Each number is 200 + 40 x the weight over its row's rms, rounded and kept within 0 to 999. Layers, rows and columns count from 0. The size before them is the row's rms in percent of the matrix's.

# layer 8 MLP down, 384x1536, rms 0.0357, rows 132-199, columns 96-143
094,214,112,231,248,127,203,155,178,100,253,254,221,197,202,212,183,169,170,214,199,252,230,235,208,191,132,187,156,221,163,185,197,215,180,139,180,256,210,246,245,152,168,126,134,216,216,236,216
097,230,171,270,161,212,194,249,182,182,273,146,284,196,132,231,192,201,205,249,161,235,221,203,156,184,175,198,137,249,253,153,155,201,238,186,174,128,150,184,172,186,245,195,208,207,217,137,187
093,210,170,205,183,137,309,203,132,203,248,141,228,220,170,204,261,192,181,51,197,197,256,219,281,242,207,144,174,289,233,251,149,193,243,178,167,194,220,208,241,210,208,287,222,146,159,140,209
100,192,241,207,233,219,209,200,191,153,205,179,219,153,203,284,218,167,214,185,282,172,200,172,269,196,306,207,298,192,152,185,242,157,178,260,151,257,202,184,225,189,246,155,211,128,175,204,190
098,194,225,163,208,183,150,160,128,234,186,172,174,197,210,234,232,134,192,197,255,176,286,171,224,71,194,223,189,255,222,218,200,138,153,199,207,198,120,168,182,184,206,214,175,134,113,212,231
095,188,158,218,297,144,183,155,203,135,194,187,183,183,255,226,218,154,209,266,197,189,183,208,195,203,101,189,202,280,154,223,148,148,224,149,172,162,175,202,201,103,182,153,187,246,252,221,255
099,220,182,165,209,213,220,215,134,126,197,178,116,173,150,231,267,187,194,273,213,192,206,228,287,204,168,200,186,233,157,225,226,189,215,250,270,142,113,247,226,238,251,120,266,212,193,173,168
098,176,221,203,127,218,198,244,165,163,190,211,259,208,247,149,181,194,196,199,226,226,160,227,160,108,293,198,170,215,230,166,246,154,159,243,143,226,184,165,166,230,195,210,234,187,166,189,235
102,215,182,229,242,209,207,249,171,239,204,186,201,178,133,252,183,276,254,217,258,202,169,134,149,245,220,184,242,236,258,230,223,208,218,159,183,202,282,219,187,236,217,188,152,202,206,212,127
099,134,259,195,252,238,200,210,192,154,240,235,186,236,203,234,162,209,217,245,134,193,195,208,127,172,198,162,214,269,146,137,268,186,188,223,190,145,160,270,219,230,210,147,143,140,92,151,187
103,224,289,227,292,255,240,153,248,218,193,189,179,238,214,254,200,265,185,245,247,224,212,233,226,191,204,166,229,247,209,203,208,133,248,197,179,172,197,224,206,201,154,175,163,191,228,218,198
103,173,209,168,103,272,217,196,236,193,217,182,201,229,241,184,150,192,244,189,230,175,189,221,162,165,143,178,256,245,290,247,209,121,188,132,214,281,215,215,199,250,181,194,219,288,231,226,201
098,212,208,239,176,279,161,206,281,247,239,173,195,161,283,243,202,208,155,146,216,206,197,159,204,170,248,208,205,258,221,224,166,215,232,235,234,230,245,230,265,234,233,118,186,211,204,245,282
099,268,219,181,245,194,204,251,224,167,223,232,206,179,176,198,190,148,223,197,249,200,198,234,128,173,226,221,158,211,240,226,237,220,117,209,263,237,252,217,192,192,151,255,241,223,238,249,184
105,233,204,249,129,162,182,215,195,187,165,216,190,245,159,169,241,143,174,256,206,139,266,176,195,249,227,214,144,215,165,184,176,185,248,214,232,112,92,263,263,184,221,83,202,195,248,228,174
100,187,166,166,148,191,217,126,181,232,209,218,237,216,210,209,255,251,187,80,195,198,188,266,167,203,171,227,163,203,149,187,243,239,166,214,264,269,192,171,199,223,199,281,240,207,151,240,138
101,215,218,299,179,175,241,238,262,281,148,235,259,208,242,210,168,192,167,173,219,191,280,190,223,188,255,275,99,222,176,225,213,182,174,203,180,208,145,206,235,230,181,180,174,222,239,180,142
098,183,187,164,200,158,227,156,211,195,255,236,223,159,179,169,163,196,225,125,204,267,303,183,216,183,265,202,254,142,213,208,157,241,256,179,168,200,179,244,176,247,240,190,254,217,155,184,210
095,167,139,157,152,298,153,149,176,214,193,249,246,228,174,192,203,184,186,169,164,160,204,176,193,234,154,215,154,266,130,199,188,250,197,185,232,203,212,202,132,196,188,229,219,65,147,162,227
092,200,204,96,183,217,198,160,200,179,167,164,185,207,141,217,184,131,285,227,176,226,164,256,203,172,207,201,225,293,244,135,200,234,198,185,241,233,193,126,211,103,248,178,199,183,217,231,282
102,118,225,179,143,171,244,240,185,275,243,216,209,153,202,181,221,156,228,182,175,294,216,245,184,96,272,209,243,168,155,179,125,237,164,260,222,192,238,260,156,226,250,170,238,221,204,183,197
098,185,231,172,228,157,201,203,151,225,250,203,148,245,205,271,228,128,254,115,241,164,258,200,178,183,163,134,272,171,212,216,206,241,170,227,215,76,133,187,198,197,196,259,256,189,97,128,167
101,236,184,266,170,178,178,120,129,232,208,207,238,146,202,199,103,68,137,139,196,162,243,242,148,259,153,232,196,145,229,175,188,216,197,241,185,241,202,264,227,218,165,237,168,234,239,215,248
094,249,268,241,203,206,197,192,120,255,202,206,177,225,159,159,253,234,134,217,180,181,62,158,196,194,179,238,235,166,203,175,240,268,248,136,110,261,185,234,180,232,195,241,211,235,201,249,206
107,224,219,193,173,126,228,186,186,333,250,283,188,166,224,129,207,237,244,129,224,156,214,170,172,223,155,260,259,250,234,180,253,293,162,198,186,161,189,190,205,172,198,273,223,183,102,284,207
098,211,185,281,166,183,218,228,136,254,199,190,209,203,206,221,178,192,164,173,300,187,124,257,223,144,260,87,215,233,201,209,234,179,145,219,134,164,191,256,265,210,243,264,240,200,212,237,273
097,200,263,131,236,137,149,185,251,262,260,171,189,229,169,233,211,231,175,257,169,210,183,266,207,204,228,250,210,210,178,176,193,214,185,116,218,216,220,191,247,158,189,224,184,259,159,173,156
097,232,226,172,178,173,155,309,210,271,253,184,144,254,115,183,138,273,177,223,207,215,232,166,171,224,176,167,137,313,194,246,227,219,263,183,207,155,191,138,246,197,186,168,193,190,194,238,116
094,208,188,187,186,121,213,210,226,155,220,244,151,166,119,135,183,267,186,256,233,288,204,232,177,194,204,152,198,224,144,199,312,207,233,249,199,135,214,163,242,194,213,220,187,228,278,281,197
094,242,183,168,248,168,226,238,271,136,263,262,135,179,221,175,204,238,188,165,220,222,178,297,139,217,245,139,218,182,258,252,180,243,175,173,216,248,257,153,251,214,194,215,177,160,172,230,109
102,180,169,182,178,227,187,224,246,234,225,157,149,175,288,261,183,189,243,148,219,260,198,155,140,176,188,209,161,220,148,237,178,206,210,189,140,167,241,141,123,149,206,228,149,197,141,250,243
100,244,163,310,200,245,171,204,167,256,141,238,214,184,183,193,193,220,144,252,214,226,308,189,142,255,180,159,219,172,203,203,190,259,181,219,231,252,166,142,242,187,129,91,189,146,156,158,225
096,220,204,210,184,139,182,174,182,268,222,210,134,136,171,225,233,167,174,178,224,102,216,189,139,175,243,171,206,240,110,139,210,191,237,224,243,197,195,203,212,175,171,265,193,181,201,222,220
099,167,231,189,175,179,173,210,255,144,192,215,147,220,231,163,207,242,237,254,195,184,156,290,251,263,182,219,197,286,148,177,200,222,145,202,201,137,159,183,233,245,211,170,215,134,206,225,109
103,175,188,234,211,267,133,259,223,175,216,193,216,211,222,201,192,186,195,265,217,194,223,324,150,181,178,251,168,223,249,207,206,226,195,183,131,151,213,180,198,204,236,148,213,171,207,199,132
096,202,136,172,187,129,182,233,267,164,245,219,178,238,167,215,267,210,157,253,192,183,225,274,233,176,216,118,188,208,263,195,139,202,229,209,242,198,158,187,199,168,221,190,200,201,166,212,233
100,139,246,197,242,271,195,198,181,246,192,275,287,258,205,184,202,187,168,252,212,248,139,259,187,133,245,142,194,296,231,211,212,209,161,217,146,210,196,244,179,225,26,267,199,185,214,232,164
100,228,214,241,194,198,215,194,177,207,218,204,233,151,167,174,202,192,219,181,203,179,305,236,179,224,208,228,154,155,168,183,222,185,230,222,226,260,207,212,214,167,151,162,259,171,272,190,183
104,162,258,138,143,174,198,233,208,159,210,215,194,217,179,184,221,252,115,213,173,104,250,150,201,205,243,162,153,193,155,190,142,184,179,242,162,198,178,200,233,211,194,158,186,161,181,140,198
097,213,175,224,226,193,177,143,179,160,161,185,200,153,158,168,265,206,165,225,155,196,204,133,182,188,302,249,192,203,159,173,213,210,216,151,233,247,149,129,206,175,183,255,185,285,172,179,277
103,94,197,175,215,177,195,213,243,138,198,180,252,215,223,208,138,222,238,180,184,199,205,169,145,230,155,178,213,125,264,253,228,311,177,180,265,150,242,179,184,245,161,205,226,219,175,157,276
098,235,167,126,194,197,135,190,193,192,189,199,147,125,172,210,179,189,197,169,181,233,267,252,219,133,225,221,295,203,230,242,209,212,228,122,142,193,223,234,164,216,200,158,217,121,141,226,260
098,163,205,185,230,256,193,154,210,221,169,231,226,173,230,245,141,225,192,273,236,242,193,178,212,225,183,161,261,199,228,217,174,192,264,189,234,264,255,150,224,135,216,152,247,131,183,176,155
095,173,192,142,206,282,224,207,174,218,143,294,214,185,219,205,147,215,277,197,226,289,184,211,229,219,164,265,208,146,185,204,183,167,214,257,214,195,154,214,171,172,227,224,228,201,215,272,215
100,176,173,193,163,147,172,141,171,229,208,209,224,175,238,234,238,266,212,156,162,153,184,216,265,109,178,154,186,194,217,215,162,183,201,210,280,153,143,166,131,255,240,142,195,148,70,156,155
096,168,201,264,262,205,234,195,209,237,186,215,210,199,187,226,197,157,174,238,280,162,118,138,205,184,196,182,260,181,138,142,196,197,127,250,180,241,200,178,141,263,244,209,231,201,175,192,181
098,196,242,260,202,222,149,269,219,169,187,225,211,208,212,176,246,179,143,221,192,200,212,217,154,247,200,214,223,227,296,201,171,224,177,264,214,206,208,168,190,221,221,213,207,201,242,158,215
098,247,165,222,220,137,194,183,190,194,189,169,198,186,178,208,188,163,209,193,256,232,170,184,216,190,191,267,161,219,228,174,149,136,163,209,140,243,194,162,129,189,209,220,258,244,206,267,231
099,154,223,191,234,233,193,262,246,212,195,197,124,271,275,282,149,216,220,159,210,201,150,182,240,209,175,200,208,257,177,175,173,161,224,175,133,263,238,176,175,226,138,245,258,164,218,210,188
096,203,177,160,159,165,222,153,149,181,237,158,180,263,180,179,265,178,179,216,159,255,149,194,288,190,188,195,206,234,205,193,231,257,208,194,125,203,208,229,256,159,192,136,215,272,185,144,154
099,219,270,196,130,236,95,276,255,138,164,177,197,180,195,251,222,240,214,234,211,164,255,192,217,175,197,145,320,175,161,282,171,150,267,104,199,193,260,235,314,205,165,201,205,228,185,224,207
098,233,173,240,207,207,182,204,235,243,180,206,204,243,201,190,159,111,184,238,206,224,196,212,135,221,167,163,125,216,203,144,231,133,230,219,183,200,236,199,181,249,196,202,104,275,157,103,174
094,147,167,195,202,105,208,204,277,263,188,186,279,157,167,232,174,248,170,200,222,111,153,176,216,253,182,275,231,231,203,213,208,202,119,230,153,250,155,248,211,225,155,220,186,230,167,256,140
095,169,117,247,108,236,223,188,175,132,204,193,180,198,238,188,266,209,228,145,237,169,185,198,177,168,184,120,234,163,249,257,217,198,227,186,189,184,223,148,163,169,194,192,198,186,185,184,172
095,216,207,157,202,188,235,234,228,209,161,205,224,208,201,213,190,144,148,193,203,225,243,285,144,226,235,189,187,192,198,115,153,239,211,199,198,236,172,216,217,181,194,193,158,255,202,192,99
098,182,240,143,205,246,242,211,148,165,153,216,142,216,146,175,183,162,155,232,153,289,194,211,202,163,211,252,170,213,212,195,242,203,173,205,198,175,135,236,279,187,225,231,123,264,168,146,151
100,218,255,184,156,237,202,194,147,241,149,229,167,208,254,114,265,162,223,169,209,253,210,196,175,237,153,198,257,125,197,165,230,193,172,220,214,87,200,180,192,185,161,99,259,251,143,122,251
097,211,197,194,190,202,202,219,229,231,207,222,262,188,242,214,170,247,180,213,197,267,159,119,230,239,172,209,256,131,271,242,187,158,179,159,229,247,270,235,193,221,189,96,200,163,234,160,217
132,154,234,224,224,282,293,243,200,242,155,195,226,292,217,266,183,203,189,191,177,256,210,204,179,151,201,180,251,278,207,161,179,209,199,224,221,217,184,206,294,303,191,248,207,225,165,250,205
100,150,127,260,125,216,197,107,275,200,162,125,186,180,191,234,144,246,155,162,206,192,206,206,257,150,254,254,234,202,235,167,230,194,209,184,197,238,206,205,181,228,172,133,155,218,210,228,176
145,205,249,222,235,321,242,265,179,249,152,130,281,214,201,262,212,183,213,218,197,223,256,187,151,223,199,236,230,238,219,198,177,209,225,184,231,199,168,262,239,294,207,242,191,172,209,253,180
091,241,195,233,125,204,221,201,170,211,237,188,257,221,194,215,156,202,219,195,185,315,175,200,144,160,212,179,209,206,303,216,235,170,214,206,250,250,156,166,160,179,187,114,172,247,182,172,197
098,208,218,284,179,115,291,159,193,155,166,189,174,190,170,231,205,149,239,178,256,251,229,178,225,156,182,169,175,173,193,225,247,207,203,289,230,240,157,184,235,206,280,212,197,205,179,129,155
097,168,232,195,179,200,181,190,166,187,204,244,179,167,228,233,179,121,232,245,188,195,144,211,192,158,139,188,216,205,130,238,164,219,211,166,164,301,248,251,256,207,174,250,209,149,183,172,203
135,118,157,173,135,182,142,222,205,143,223,215,167,267,157,181,179,162,202,183,188,205,158,199,142,152,183,168,297,185,183,145,179,111,191,173,183,149,196,165,156,161,144,160,201,195,195,191,204
101,210,186,187,229,192,171,198,174,141,268,132,210,204,157,223,191,237,168,166,199,239,278,230,170,151,181,168,243,253,194,200,246,257,129,273,255,154,250,300,177,164,158,268,163,187,226,238,163
102,199,226,217,210,239,244,192,94,263,168,227,203,258,201,250,184,219,220,137,142,261,126,122,185,292,169,167,223,188,99,219,220,235,238,218,200,199,126,159,190,216,242,199,213,180,212,153,241
104,124,178,199,183,136,237,222,256,202,164,222,216,197,212,235,223,164,172,139,213,169,212,119,182,209,158,261,230,189,209,260,226,174,183,264,135,236,163,237,165,229,166,305,223,257,260,223,205